python train.py --n_layer=8 --n_kv_head=4 --rope_base=10000.0 --rope_fraction=1.0 --bias="none" --parallel_block=false --init_std_o=0.0211 --schedule="cos" --steps=4139
Each number is 200 + 20 x the weight over its row's rms, rounded and kept within 0 to 999. Layers, rows and columns count from 0. The size before them is the row's rms in percent of the matrix's.

# o: layer 3 attention output (transposed), 384x384, rms 0.0748, rows 193-245, columns 64-127
# v: layer 3 attention value, 384x384, rms 0.083, rows 194-245, columns 64-127
o193,099,198,200,179,268,202,165,194,194,183,205,196,195,189,188,217,191,219,188,204,181,197,198,199,195,194,210,183,216,208,211,196,194,200,197,232,215,179,179,208,214,220,176,222,203,206,221,206,221,225,233,214,232,158,177,208,171,220,178,225,209,186,163,231,205
v194,094,236,197,220,215,195,203,191,205,191,174,215,228,216,202,183,201,224,174,171,196,229,181,208,214,180,186,203,201,208,176,196,201,188,214,195,184,200,148,200,218,215,226,203,184,209,200,195,209,210,221,199,182,213,217,208,216,216,249,222,196,202,205,237,152
o194,098,206,191,189,206,214,221,190,207,195,250,211,185,134,218,181,197,177,209,188,226,193,203,237,173,206,199,187,231,212,229,186,172,166,198,175,157,207,193,174,205,186,201,194,210,227,207,211,213,182,152,186,179,169,200,207,199,183,223,200,188,204,205,148,189
v195,098,214,219,217,217,171,211,175,202,184,198,186,204,221,199,148,204,211,200,190,231,225,206,186,218,183,194,197,223,212,201,187,209,214,205,208,184,203,167,213,190,188,187,177,212,204,200,195,169,203,254,188,213,196,187,197,151,203,195,230,226,229,205,195,224
o195,099,164,209,178,209,193,193,170,197,223,214,197,178,233,238,174,221,216,242,218,216,238,203,202,219,194,191,216,192,175,202,217,193,219,200,203,188,207,184,216,199,215,227,202,167,185,207,193,189,189,199,172,177,204,202,197,213,183,206,233,190,188,196,225,219
v196,096,158,173,208,183,235,168,172,199,166,184,200,194,200,215,200,178,215,195,161,205,223,210,200,195,202,181,205,199,194,210,186,227,221,156,193,190,188,215,209,227,190,199,182,209,221,197,189,234,187,193,206,245,198,201,247,192,201,211,187,214,203,213,162,175
o196,101,235,224,174,190,203,224,223,214,186,168,198,212,187,197,204,175,217,223,212,228,220,189,187,182,219,187,243,217,198,250,200,200,163,226,214,211,245,199,232,197,194,198,196,198,183,233,168,207,194,219,222,203,202,220,174,242,225,206,185,255,151,212,218,198
v197,102,227,205,226,224,217,187,203,197,194,216,162,192,172,226,180,202,202,209,176,172,198,229,218,223,199,222,203,219,188,194,209,188,213,156,194,206,207,210,193,202,192,167,221,214,206,224,202,210,185,234,195,206,235,179,207,200,216,193,220,181,189,197,221,199
o197,101,177,166,228,189,202,208,218,173,178,228,199,207,199,201,189,224,207,201,226,220,193,167,193,164,178,210,203,193,213,197,203,168,208,241,199,165,188,200,247,205,204,237,199,224,202,209,162,177,186,221,226,197,199,186,178,183,196,204,175,184,218,230,179,206
v198,098,206,179,188,241,193,194,172,203,194,171,185,225,224,165,149,188,202,186,197,265,183,201,241,193,227,229,221,189,181,235,203,217,213,217,185,214,202,206,211,198,185,160,180,188,189,207,216,170,219,177,184,175,196,168,153,188,230,186,197,213,207,183,186,210
o198,100,237,184,224,222,201,215,190,221,234,212,183,242,203,206,242,188,169,233,213,232,217,220,198,204,166,185,202,185,187,202,204,232,217,195,240,203,207,191,209,206,161,209,203,189,187,220,237,187,181,198,232,173,177,184,230,171,188,194,177,178,203,202,214,227
v199,094,216,225,184,185,199,179,186,233,179,180,244,202,233,202,166,202,215,177,234,203,214,169,190,178,194,218,209,196,174,202,206,183,195,203,211,216,162,204,207,203,202,178,235,224,193,167,201,200,199,175,184,211,149,196,202,176,174,236,204,202,204,200,168,204
o199,097,205,219,193,215,190,200,189,217,192,196,202,169,244,196,208,197,181,239,196,180,139,215,214,221,176,222,182,231,181,174,184,210,194,172,178,193,218,215,194,176,201,162,215,185,244,206,211,218,168,192,193,173,201,189,198,184,206,193,193,204,212,200,217,207
v200,100,211,197,218,185,208,237,187,240,199,221,227,216,211,201,208,164,188,209,215,217,207,230,210,205,184,192,165,218,242,204,202,219,235,211,186,173,217,215,180,215,175,222,180,169,226,205,210,245,216,215,201,179,202,214,192,222,190,203,212,194,211,199,165,219
o200,100,185,236,211,215,220,257,211,193,209,216,197,220,212,218,221,238,238,197,159,211,218,226,215,208,187,160,207,175,188,192,212,173,201,190,174,196,212,182,196,218,199,225,157,191,195,185,191,205,234,202,251,248,194,161,227,177,167,242,212,170,195,208,227,177
v201,096,172,231,174,201,230,172,191,215,209,176,177,222,182,204,199,182,246,173,182,158,213,189,222,172,220,181,201,223,173,181,218,196,197,196,210,149,229,206,187,196,203,181,217,202,202,201,234,203,194,218,220,230,201,208,215,151,223,212,187,211,210,217,197,194
o201,097,169,187,160,220,198,191,206,186,216,193,194,178,199,180,217,219,188,191,195,213,146,197,209,197,203,206,201,176,211,182,218,212,190,212,246,233,213,167,203,187,122,201,175,205,205,225,170,182,185,227,201,249,225,212,201,223,199,243,208,232,188,206,204,179
v202,096,168,201,191,220,217,163,175,224,138,188,192,185,227,230,161,189,193,179,193,240,211,196,208,230,203,200,184,225,206,210,244,207,179,203,179,185,202,178,210,192,221,202,229,213,228,178,165,241,173,193,176,223,196,212,154,203,200,243,204,202,216,209,202,206
o202,098,218,251,208,157,232,195,201,215,214,217,145,219,198,173,214,182,200,215,199,208,231,205,200,147,159,199,212,204,200,195,198,173,215,210,189,201,201,143,191,174,225,215,211,208,181,239,186,227,199,146,264,215,209,201,202,173,202,210,179,201,194,212,222,200
v203,103,225,182,194,202,201,204,194,163,192,199,202,210,234,203,170,185,209,207,224,214,216,207,202,213,206,228,181,228,208,173,177,190,156,194,223,213,218,213,220,214,234,188,209,228,183,202,216,199,219,229,211,190,199,190,205,209,209,200,201,196,201,198,221,201
o203,102,218,220,186,205,213,180,194,219,199,210,215,206,231,189,185,250,223,206,185,170,214,230,192,170,188,196,169,183,186,185,201,221,264,187,217,158,200,190,216,189,199,181,217,232,194,193,198,186,206,186,190,194,193,185,181,203,233,196,211,204,172,168,180,204
v204,100,180,189,221,186,218,204,197,170,179,228,191,189,219,198,253,198,180,193,203,208,207,216,190,189,198,192,203,224,185,181,174,208,247,182,163,211,172,193,226,171,208,214,208,200,226,227,201,236,200,192,200,220,200,204,198,193,234,188,183,185,197,191,214,238
o204,099,216,196,210,201,195,192,182,218,187,202,215,198,200,193,189,189,224,223,187,163,188,184,206,199,202,199,168,177,182,185,180,157,151,218,253,220,199,177,185,196,201,194,224,169,205,184,208,214,194,204,214,204,189,188,215,201,213,189,229,207,207,210,203,168
v205,089,188,208,213,237,211,186,167,192,190,207,177,206,227,161,178,198,200,186,176,185,191,199,186,182,184,204,192,233,151,184,225,193,201,216,196,171,213,191,183,199,186,222,225,210,184,187,190,218,163,194,193,197,201,195,174,166,185,205,221,222,213,215,198,232
o205,096,206,206,217,207,205,219,189,222,196,186,185,226,216,216,217,186,204,208,231,205,179,201,177,209,245,187,210,201,200,215,190,215,195,219,190,169,211,182,192,212,223,193,182,185,185,230,197,175,196,194,171,177,217,205,225,223,196,189,235,186,223,206,224,146
v206,096,190,209,185,201,227,208,187,199,189,200,198,166,178,196,209,182,215,200,174,185,199,196,205,240,219,226,190,238,194,220,206,207,205,223,196,174,135,191,204,182,204,218,182,191,197,176,186,210,185,198,218,221,230,203,190,194,209,190,158,205,212,217,175,202
o206,101,201,237,174,206,203,176,216,198,190,224,194,188,184,209,217,212,182,191,254,160,229,177,179,231,192,220,208,227,209,198,212,175,199,223,210,226,210,200,216,181,204,190,196,221,164,197,166,195,195,180,196,242,220,195,171,218,244,224,215,206,206,200,212,210
v207,096,207,203,188,233,201,207,212,220,191,192,190,223,188,165,191,236,174,232,192,192,199,227,226,204,197,223,210,217,220,231,214,224,215,192,202,185,211,205,212,209,221,204,215,231,197,203,232,204,222,189,195,203,158,196,198,174,202,208,221,190,203,205,180,194
o207,099,177,226,204,198,205,212,218,224,209,206,198,204,173,162,274,218,213,188,207,185,204,214,172,188,200,208,216,199,174,184,198,190,181,233,204,203,205,206,244,182,221,235,208,182,200,199,220,190,201,194,215,189,183,155,181,170,175,196,211,228,190,202,213,197
v208,100,190,186,194,192,201,218,176,167,225,186,192,201,224,225,177,179,208,193,187,189,200,213,188,201,180,161,219,186,157,181,192,205,174,217,194,182,216,196,205,179,181,219,194,171,193,216,180,203,205,230,199,222,209,215,207,180,203,209,213,232,222,202,193,228
o208,108,190,211,212,199,200,187,218,214,205,163,203,214,209,196,172,196,218,187,204,200,185,215,214,215,195,205,172,211,184,225,217,209,210,183,180,205,221,206,191,224,215,215,203,218,172,177,216,213,234,220,229,195,213,193,182,207,191,214,237,199,181,198,179,184
v209,107,203,182,204,223,211,156,244,145,188,164,217,176,222,170,189,211,223,188,203,208,186,163,207,223,194,186,163,198,183,191,215,222,188,141,239,203,252,228,189,162,191,212,209,206,194,213,220,191,207,203,204,185,161,162,195,161,179,204,186,192,245,188,202,179
o209,105,168,189,208,210,244,225,183,215,177,214,168,227,209,180,205,239,200,180,181,180,189,191,192,213,186,214,194,176,180,178,175,235,251,226,181,170,190,181,197,197,201,171,221,209,230,225,171,179,161,217,171,193,194,198,164,223,204,205,178,191,197,207,191,188
v210,095,192,200,203,169,231,178,207,193,179,186,195,217,227,180,212,198,188,177,177,194,204,207,179,200,183,207,179,228,183,175,193,206,174,215,198,184,205,252,215,203,211,220,216,206,222,212,180,206,213,185,209,217,199,163,195,211,208,240,187,191,205,199,245,197
o210,095,235,207,215,235,189,201,227,210,196,222,192,163,158,195,180,218,233,195,222,177,213,194,217,206,199,214,206,201,221,188,219,236,251,196,179,224,202,165,227,178,198,204,200,232,219,234,162,203,170,223,210,205,227,199,179,198,206,201,233,221,187,191,219,206
v211,094,228,202,209,173,200,183,211,193,228,216,186,180,204,187,186,253,189,204,171,212,182,226,180,164,219,206,200,214,226,159,165,212,224,208,205,158,213,216,209,188,215,207,215,226,185,220,202,201,202,167,194,178,225,201,201,212,206,221,173,206,177,169,201,182
o211,099,232,219,181,219,158,205,223,227,242,203,235,222,214,203,189,193,229,174,216,181,157,202,204,180,204,183,161,188,184,209,177,219,200,184,223,205,199,196,206,210,194,206,243,206,184,197,246,217,217,236,184,177,189,188,190,200,225,203,191,203,214,196,153,228
v212,101,224,229,183,208,194,222,189,203,228,183,174,241,216,196,211,180,168,172,206,214,195,214,207,198,180,185,186,213,214,143,186,230,204,182,218,217,184,186,178,224,156,170,188,228,200,218,191,185,195,158,212,145,189,194,193,181,161,181,226,200,204,160,198,199
o212,108,216,217,189,218,204,210,212,220,185,207,209,193,206,193,187,217,200,195,175,211,186,216,199,195,178,193,187,173,248,186,246,230,197,239,212,224,190,199,192,188,198,199,189,195,188,224,196,184,192,227,201,172,155,198,185,224,208,192,180,166,230,197,176,196
v213,091,226,218,206,214,211,218,222,191,241,210,211,178,190,193,234,181,208,207,204,202,220,204,230,212,196,230,213,214,149,176,187,198,203,172,210,186,192,232,234,191,167,184,224,147,215,187,174,191,216,195,180,196,205,201,228,206,184,197,163,235,200,212,177,197
o213,096,207,244,196,206,193,165,183,205,228,183,191,194,183,176,201,209,174,234,222,194,197,166,209,236,177,211,194,205,215,216,211,199,196,210,246,208,202,198,203,199,169,210,209,248,195,199,206,185,212,204,201,195,179,211,181,215,205,204,186,187,166,194,218,184
v214,099,229,186,195,203,205,209,167,221,206,186,220,222,177,194,185,195,212,208,197,205,206,182,204,196,199,202,185,206,213,214,215,183,198,203,210,180,187,224,208,200,234,224,191,191,185,242,203,176,191,195,174,168,193,170,218,198,174,254,202,225,210,200,219,241
o214,106,214,230,155,211,225,202,221,233,194,181,210,198,178,191,167,225,189,170,232,199,198,199,211,163,223,194,189,205,196,218,214,184,178,200,164,194,206,185,191,200,202,214,232,214,191,159,202,225,210,218,195,212,206,220,172,236,196,195,214,240,166,192,150,179
v215,095,191,178,210,239,179,204,222,174,248,205,207,216,223,196,216,240,194,205,237,193,184,189,197,173,189,209,213,180,190,183,230,175,236,218,220,195,201,198,239,184,186,180,181,209,188,222,194,188,187,191,177,225,212,191,161,187,216,193,197,178,210,217,168,186
o215,099,207,233,199,215,198,179,195,242,169,185,215,218,206,211,223,189,187,189,163,203,227,211,195,249,219,220,205,197,199,198,189,196,195,219,207,168,199,216,199,203,192,244,194,198,218,184,235,138,184,207,180,234,216,229,183,199,194,180,163,197,188,202,212,182
v216,092,199,186,190,177,187,223,192,180,202,161,186,200,181,201,234,195,197,181,202,197,240,207,177,191,202,179,179,197,132,218,143,177,200,217,216,190,194,185,210,166,195,194,169,189,232,155,251,222,208,182,219,204,206,201,192,196,201,192,212,207,189,194,207,179
o216,093,204,166,208,190,211,152,183,172,188,191,220,182,132,208,208,192,239,227,162,178,166,192,252,190,176,202,211,174,241,172,191,169,221,213,190,228,186,226,181,188,211,210,191,196,233,180,230,181,197,201,186,201,208,183,218,223,206,223,205,196,193,178,212,199
v217,091,196,207,196,224,180,202,178,221,233,208,208,196,217,220,188,173,219,208,212,214,201,197,187,192,172,194,180,221,201,204,186,190,233,180,186,215,197,205,196,217,176,206,183,176,207,166,177,207,190,215,223,185,220,214,217,215,205,187,191,185,210,218,182,235
o217,095,184,174,227,217,206,222,227,164,178,199,188,248,231,216,206,179,181,153,186,197,183,204,198,234,186,208,211,188,192,186,214,190,216,204,184,210,221,218,182,228,192,208,239,229,211,193,196,181,220,200,182,175,191,192,196,223,218,216,184,178,192,135,164,196
v218,097,185,209,218,208,205,185,195,218,225,212,169,198,199,236,166,213,210,199,165,194,200,244,194,227,198,193,205,170,222,217,214,181,179,163,179,235,183,211,203,191,128,211,172,195,179,224,186,186,156,220,196,241,196,173,222,220,197,193,206,214,208,199,186,189
o218,097,193,221,229,197,206,184,162,212,210,176,226,217,199,214,192,186,196,167,150,231,227,189,164,192,211,217,174,208,210,218,175,202,189,205,211,191,203,188,179,239,212,212,228,210,227,183,191,216,203,196,228,232,208,215,222,183,159,199,195,189,182,196,224,171
v219,095,208,184,216,195,185,177,236,200,217,220,167,242,224,192,214,227,194,201,217,222,223,204,215,204,196,188,163,187,180,202,217,196,180,193,185,187,194,259,229,183,193,209,194,184,221,182,209,185,241,196,204,185,172,199,203,235,218,205,186,233,188,224,223,196
o219,096,194,212,207,202,209,207,201,193,225,218,175,203,189,233,210,193,206,206,194,194,215,177,219,204,200,166,193,182,221,194,192,235,229,241,198,219,196,209,241,170,177,213,228,243,186,199,210,189,186,204,212,210,212,185,189,208,191,237,194,197,166,187,163,224
v220,100,210,185,209,201,182,204,224,199,175,219,208,224,205,226,198,209,220,201,211,194,206,173,211,146,217,194,227,184,177,197,199,219,218,198,190,218,199,174,201,208,200,200,177,174,192,213,190,228,195,240,204,205,232,223,233,177,195,191,220,196,186,196,185,239
o220,099,193,217,211,201,169,199,190,187,197,219,176,207,193,187,195,203,194,201,205,203,182,212,215,219,227,202,197,200,197,210,200,208,232,187,208,187,205,240,206,195,192,214,197,213,156,187,172,217,187,190,191,201,189,222,176,234,217,217,212,257,229,219,201,198
v221,092,204,202,200,175,192,212,218,212,229,208,191,201,204,202,181,173,202,203,173,152,191,186,149,190,192,172,199,182,186,166,206,212,221,220,195,205,182,232,201,177,167,202,184,187,168,202,239,225,230,204,216,215,202,214,195,185,247,243,176,232,206,207,227,197
o221,098,172,192,186,227,207,174,210,203,198,200,204,212,174,227,202,172,176,198,203,182,203,161,206,191,234,211,207,197,181,224,229,186,148,200,202,222,200,169,173,200,223,199,212,208,199,236,217,205,219,205,235,223,182,197,199,181,162,194,208,194,184,200,178,219
v222,097,200,180,216,213,206,205,194,180,252,230,207,176,167,200,203,169,225,205,216,187,218,191,194,140,231,221,194,227,202,195,160,176,222,194,186,180,225,195,170,200,185,164,216,156,215,180,201,180,189,157,176,214,210,210,214,197,230,204,225,206,202,211,224,209
o222,101,220,200,201,190,171,198,222,214,182,208,191,210,230,214,201,180,191,192,197,194,205,221,224,230,228,183,226,221,191,184,212,199,195,164,220,210,180,192,207,202,140,185,178,180,204,225,212,167,175,221,185,179,197,193,170,208,177,212,152,207,201,223,191,216
v223,093,229,234,208,184,191,216,176,188,191,217,244,179,179,206,231,194,193,195,224,182,174,210,204,211,192,159,228,215,225,193,192,190,225,187,190,201,186,192,173,189,198,177,210,171,174,207,205,202,170,183,214,216,220,201,251,190,213,159,214,207,190,191,206,196
o223,090,185,228,229,200,212,188,226,172,219,191,188,188,214,200,173,211,224,203,145,177,198,175,173,208,244,209,219,214,201,196,233,184,181,217,167,200,223,182,178,193,197,238,186,242,178,205,206,247,260,226,188,187,174,222,200,203,199,228,212,184,231,198,185,190
v224,101,166,204,218,187,193,218,180,200,193,184,220,187,204,212,201,166,219,175,195,214,199,191,221,200,223,185,176,195,203,254,199,198,213,180,218,174,190,186,177,189,167,177,169,182,198,200,188,209,182,209,223,251,196,189,235,225,212,212,207,181,201,201,225,203
o224,102,208,192,187,206,193,219,209,200,182,192,186,201,166,224,189,223,181,196,191,228,227,234,197,193,163,208,207,209,252,188,230,205,210,194,190,189,254,220,211,210,232,162,142,191,180,160,213,247,215,244,219,224,221,176,188,223,231,190,222,229,181,209,204,183
v225,101,180,175,192,214,194,197,168,187,205,187,184,190,200,219,227,187,198,201,206,175,213,158,177,202,219,207,184,189,201,193,236,195,181,203,207,210,220,207,202,175,214,147,208,184,199,195,198,205,173,223,197,201,203,221,197,182,204,235,198,204,224,202,184,192
o225,100,166,214,180,186,208,238,200,176,210,221,243,189,198,160,221,208,222,204,198,192,224,166,218,229,222,197,195,199,183,217,177,190,206,220,194,179,214,220,163,176,198,179,186,203,173,226,200,174,191,180,195,212,172,148,192,200,161,217,217,228,193,208,158,193
v226,095,207,185,216,186,217,194,188,164,248,212,198,199,199,219,207,215,198,209,184,181,183,190,181,191,199,192,191,185,198,222,186,187,209,187,219,230,214,194,202,164,210,198,188,174,176,213,258,200,237,208,205,192,213,213,217,215,222,203,218,195,193,207,229,185
o226,097,200,209,218,186,190,199,196,195,226,180,200,200,157,209,214,196,212,205,184,169,209,217,205,211,258,170,217,176,192,219,201,176,194,214,212,209,147,213,191,223,179,179,244,234,227,195,184,189,209,204,188,192,183,187,196,263,177,185,214,160,268,173,166,225
v227,102,168,193,194,177,191,191,225,206,183,237,212,224,222,169,206,225,199,223,203,242,180,240,175,195,174,196,203,216,204,204,231,189,185,201,172,214,187,192,198,215,211,188,189,183,172,215,213,234,164,194,191,169,200,198,210,207,172,183,189,216,222,184,146,203
o227,101,199,201,219,234,194,216,193,222,187,151,168,205,237,173,236,195,212,205,187,249,217,206,222,196,206,178,198,180,154,205,196,196,192,199,190,205,208,172,188,195,175,216,240,216,196,206,182,221,216,178,208,211,174,228,226,190,245,216,194,199,220,195,216,190
v228,095,203,168,170,181,233,199,190,182,206,213,195,220,193,164,196,164,183,192,195,237,208,194,205,198,230,194,183,206,212,222,196,196,176,216,159,215,178,187,168,210,202,163,208,230,217,206,205,203,197,195,222,177,238,209,206,200,241,227,214,186,222,196,194,206
o228,093,186,208,175,220,210,222,211,191,196,205,243,174,205,198,220,254,232,181,217,194,232,160,213,222,201,225,193,183,202,221,184,198,233,150,224,216,216,224,172,210,202,204,186,183,186,218,224,220,205,215,214,182,181,171,197,193,213,196,210,204,182,205,216,199
v229,093,202,196,204,220,193,210,216,200,209,196,199,225,238,206,194,221,221,192,175,220,184,230,208,207,174,216,187,226,242,232,199,201,228,179,199,218,211,252,205,155,191,186,162,218,207,192,217,177,220,223,218,204,164,183,171,188,197,240,197,197,206,190,208,220
o229,095,227,196,193,182,198,182,178,187,198,180,191,178,181,237,208,187,237,200,211,186,208,205,193,187,189,213,203,176,207,188,170,164,165,185,197,218,198,184,192,227,180,189,232,218,191,187,206,192,235,188,177,190,203,221,205,177,156,197,199,161,166,191,165,212
v230,098,181,207,208,190,177,201,205,208,227,218,204,170,208,191,211,212,198,196,205,170,177,186,208,213,219,225,197,185,179,188,177,172,221,233,193,190,271,203,214,189,224,170,194,179,165,213,170,195,194,207,209,167,232,176,209,195,245,186,165,209,209,185,226,193
o230,097,216,141,215,227,206,201,228,139,186,176,207,201,210,204,200,194,233,172,195,214,213,197,240,227,218,198,175,168,205,207,241,245,205,174,195,221,217,197,195,171,219,201,197,191,222,195,199,177,216,180,178,233,226,195,202,234,225,250,194,189,220,252,202,228
v231,098,208,153,206,204,186,211,204,221,196,192,189,209,208,219,182,239,203,216,213,228,215,207,190,203,180,204,193,148,186,217,179,179,165,215,218,186,201,195,227,217,223,172,261,203,181,224,180,195,193,182,212,191,188,207,181,226,216,194,197,218,240,183,189,226
o231,099,169,217,223,241,178,180,205,182,223,167,162,196,201,183,228,200,185,219,231,191,235,165,202,201,202,204,182,206,181,179,191,209,207,235,226,200,224,190,212,209,186,216,221,186,197,205,208,184,219,208,201,197,229,195,193,232,190,205,152,209,165,176,196,221
v232,092,188,202,187,187,207,214,204,194,219,225,214,210,187,159,192,192,243,220,191,204,211,221,181,248,194,218,201,182,170,237,206,212,183,207,204,210,209,202,214,225,224,184,162,187,225,181,202,189,201,194,214,212,180,197,214,199,223,201,167,208,221,182,211,195
o232,100,205,188,170,179,199,230,231,179,198,225,181,212,147,182,222,217,207,216,237,206,197,183,209,238,211,220,197,209,200,196,219,209,192,202,200,197,238,195,236,182,197,202,203,225,208,194,211,204,203,165,214,203,203,212,213,204,222,188,207,181,150,199,206,203
v233,093,197,234,165,222,197,207,180,213,208,223,204,190,180,203,192,183,191,196,207,194,208,176,184,188,233,189,190,187,166,165,205,158,224,202,184,226,189,212,163,186,220,207,211,177,210,191,201,229,179,230,204,225,212,199,216,243,183,208,195,209,199,170,190,176
o233,096,199,220,219,183,177,168,202,213,185,170,218,184,185,205,224,151,200,184,189,180,192,196,204,217,207,178,222,236,205,192,207,210,184,211,207,159,218,247,208,231,193,223,211,221,183,217,153,256,233,138,173,208,211,255,215,182,235,222,211,185,163,220,174,217
v234,099,211,225,175,220,195,183,203,193,226,180,181,185,189,194,205,208,239,214,200,177,197,171,149,199,198,240,182,199,221,199,186,192,221,156,229,216,234,189,211,195,225,235,216,179,208,207,183,196,193,182,201,201,187,226,193,202,199,185,184,203,188,205,205,192
o234,094,199,187,195,199,242,216,209,163,180,210,216,219,198,208,164,215,218,194,222,191,198,222,202,213,195,183,201,193,183,174,234,220,192,185,193,210,219,238,217,192,221,200,222,219,168,212,196,193,178,206,198,203,205,144,201,206,175,176,224,206,204,184,197,191
v235,097,218,187,208,197,218,182,224,195,167,191,228,178,165,161,224,215,222,216,221,177,183,194,212,173,205,206,179,162,208,226,208,226,197,206,194,224,203,197,196,212,212,180,193,186,178,193,216,199,188,231,182,230,206,183,220,224,217,230,215,204,200,223,189,206
o235,096,189,200,182,196,197,229,206,222,228,201,187,176,214,211,168,163,192,167,204,189,192,181,174,227,211,205,180,198,176,194,209,211,209,218,212,198,190,182,206,178,201,187,184,194,207,174,196,207,180,190,204,167,199,185,189,184,166,217,234,221,216,169,193,200
v236,092,179,191,201,186,208,200,212,225,178,170,178,191,192,237,199,237,192,180,181,196,184,217,208,214,188,204,222,190,225,193,205,214,179,195,193,243,204,194,196,198,213,208,157,188,189,188,222,211,175,213,194,192,174,194,177,213,228,205,192,225,194,230,204,175
o236,095,230,218,193,173,191,215,197,222,182,196,191,168,189,195,217,198,206,185,200,186,201,179,224,172,221,202,205,191,221,222,193,201,199,177,247,226,213,216,187,206,198,240,200,237,202,219,209,217,179,206,217,182,220,245,228,177,215,206,223,211,261,187,174,239
v237,103,222,216,193,196,237,195,169,197,182,160,189,233,209,191,180,191,200,183,161,243,212,165,159,186,197,213,209,203,223,174,212,220,187,180,200,170,209,189,226,191,204,186,207,172,209,212,227,219,183,200,207,198,209,201,216,188,214,220,203,214,204,196,207,198
o237,106,204,203,179,175,194,236,217,202,159,209,188,215,189,174,211,221,207,240,192,195,191,205,224,198,149,174,171,184,190,209,210,218,243,205,206,221,159,208,182,187,212,233,209,176,204,179,185,205,207,222,185,190,182,196,209,211,173,196,207,212,176,209,205,187
v238,108,175,215,206,202,185,195,199,214,218,220,199,244,216,204,207,201,178,219,182,184,206,239,215,208,175,183,189,231,178,171,212,204,205,204,181,183,167,210,206,195,177,216,189,197,180,182,228,201,163,208,197,202,207,187,158,177,169,202,190,188,174,211,188,232
o238,104,211,222,233,197,221,202,198,195,226,198,203,172,197,213,195,233,226,222,227,184,204,172,181,203,197,199,202,187,190,197,228,187,246,181,178,196,205,167,196,213,183,221,204,213,187,194,204,189,229,178,188,223,175,205,225,174,197,195,183,158,195,201,236,194
v239,104,215,191,196,213,199,180,227,161,174,219,192,177,214,232,174,193,183,194,174,201,207,223,205,194,225,185,223,201,193,200,193,191,233,181,182,215,217,182,216,208,176,194,199,179,192,186,220,223,235,246,200,191,214,198,204,190,206,201,224,216,179,188,172,215
o239,105,180,167,247,167,193,195,225,222,183,195,173,213,197,200,206,173,241,199,163,193,235,182,194,239,193,211,204,211,161,167,218,228,186,191,236,198,188,201,181,190,179,219,218,186,220,220,178,193,211,174,167,166,204,205,208,180,193,205,200,194,218,185,180,215
v240,096,206,209,203,167,214,189,191,188,187,236,199,172,169,192,199,187,195,177,185,202,194,205,203,231,202,174,202,197,206,187,207,213,174,188,208,212,194,195,206,188,176,235,207,186,225,197,178,257,197,190,187,238,175,201,200,218,208,207,238,198,199,181,177,196
o240,099,131,221,215,233,213,239,197,173,186,188,193,218,234,182,167,222,222,222,168,159,215,222,190,179,176,144,206,190,198,205,180,201,254,204,192,212,189,183,180,216,195,152,198,190,190,239,159,209,203,196,231,207,203,199,204,206,217,195,191,215,188,208,198,184
v241,094,225,196,167,161,207,184,231,188,239,205,240,173,181,170,194,215,185,199,228,152,203,192,228,177,193,192,192,186,189,196,198,172,160,192,213,202,199,222,171,202,199,208,237,165,192,212,208,212,229,188,208,204,207,235,199,223,194,200,196,206,223,223,207,226
o241,095,168,199,225,210,253,170,190,178,198,220,196,217,211,190,215,195,164,198,142,204,173,205,196,203,269,207,170,219,200,204,184,203,183,194,201,191,181,194,227,205,163,169,175,213,233,200,211,176,215,199,210,228,207,159,181,209,179,206,194,192,213,207,174,165
v242,097,213,186,189,180,202,182,184,221,212,183,219,207,178,213,210,203,223,163,195,214,210,179,187,179,211,203,212,255,195,192,185,209,190,203,219,182,228,182,207,201,207,218,211,210,215,202,189,196,179,184,221,227,175,247,211,220,218,211,182,178,202,196,197,159
o242,098,212,190,144,204,214,221,196,186,216,239,198,210,215,196,191,168,197,198,161,207,191,198,247,174,166,216,195,185,218,249,221,159,188,203,219,207,204,189,208,220,179,176,170,210,186,187,171,216,200,215,193,196,206,215,187,209,220,206,227,205,218,205,188,206
v243,087,207,175,197,195,201,209,169,179,189,211,217,178,207,192,219,188,236,183,223,170,193,212,195,161,193,192,219,193,235,179,176,229,219,176,204,184,230,231,173,164,187,188,190,209,201,222,179,206,178,179,195,195,226,225,202,196,215,166,183,226,200,208,180,201
o243,092,189,184,230,186,205,204,207,218,181,173,178,156,220,210,190,208,176,216,196,190,215,183,179,197,231,209,191,177,187,211,229,193,162,183,242,262,198,196,229,242,181,221,183,183,220,215,208,200,209,191,189,190,203,198,182,176,217,207,197,213,217,180,205,200
v244,090,210,207,187,200,210,192,188,139,216,231,223,206,199,195,212,211,220,215,209,222,187,219,211,193,219,219,194,204,201,177,187,186,226,212,228,221,206,222,197,173,205,215,192,188,207,181,227,181,216,181,208,187,210,215,200,233,231,162,210,226,235,209,234,191
o244,094,211,222,243,159,189,206,205,219,173,186,182,201,187,186,220,205,198,184,177,208,185,182,181,207,189,185,218,173,212,207,142,221,202,187,210,193,174,196,242,227,198,208,202,216,215,198,195,187,206,190,190,159,213,187,192,193,204,216,215,163,218,219,176,233
v245,100,209,204,203,177,208,197,224,212,233,213,190,232,219,193,223,200,204,200,196,208,162,202,178,189,224,188,215,197,221,217,208,198,211,216,200,189,211,238,172,167,260,178,189,236,154,216,207,213,226,227,223,196,215,227,192,191,208,178,186,173,175,183,203,194
o245,100,175,204,199,207,181,198,186,181,226,199,183,172,173,212,212,184,195,249,215,180,211,190,180,200,182,233,192,220,170,177,231,227,182,172,213,218,197,188,210,220,182,206,197,202,214,145,185,187,198,195,150,183,201,214,194,185,204,193,180,256,237,200,224,211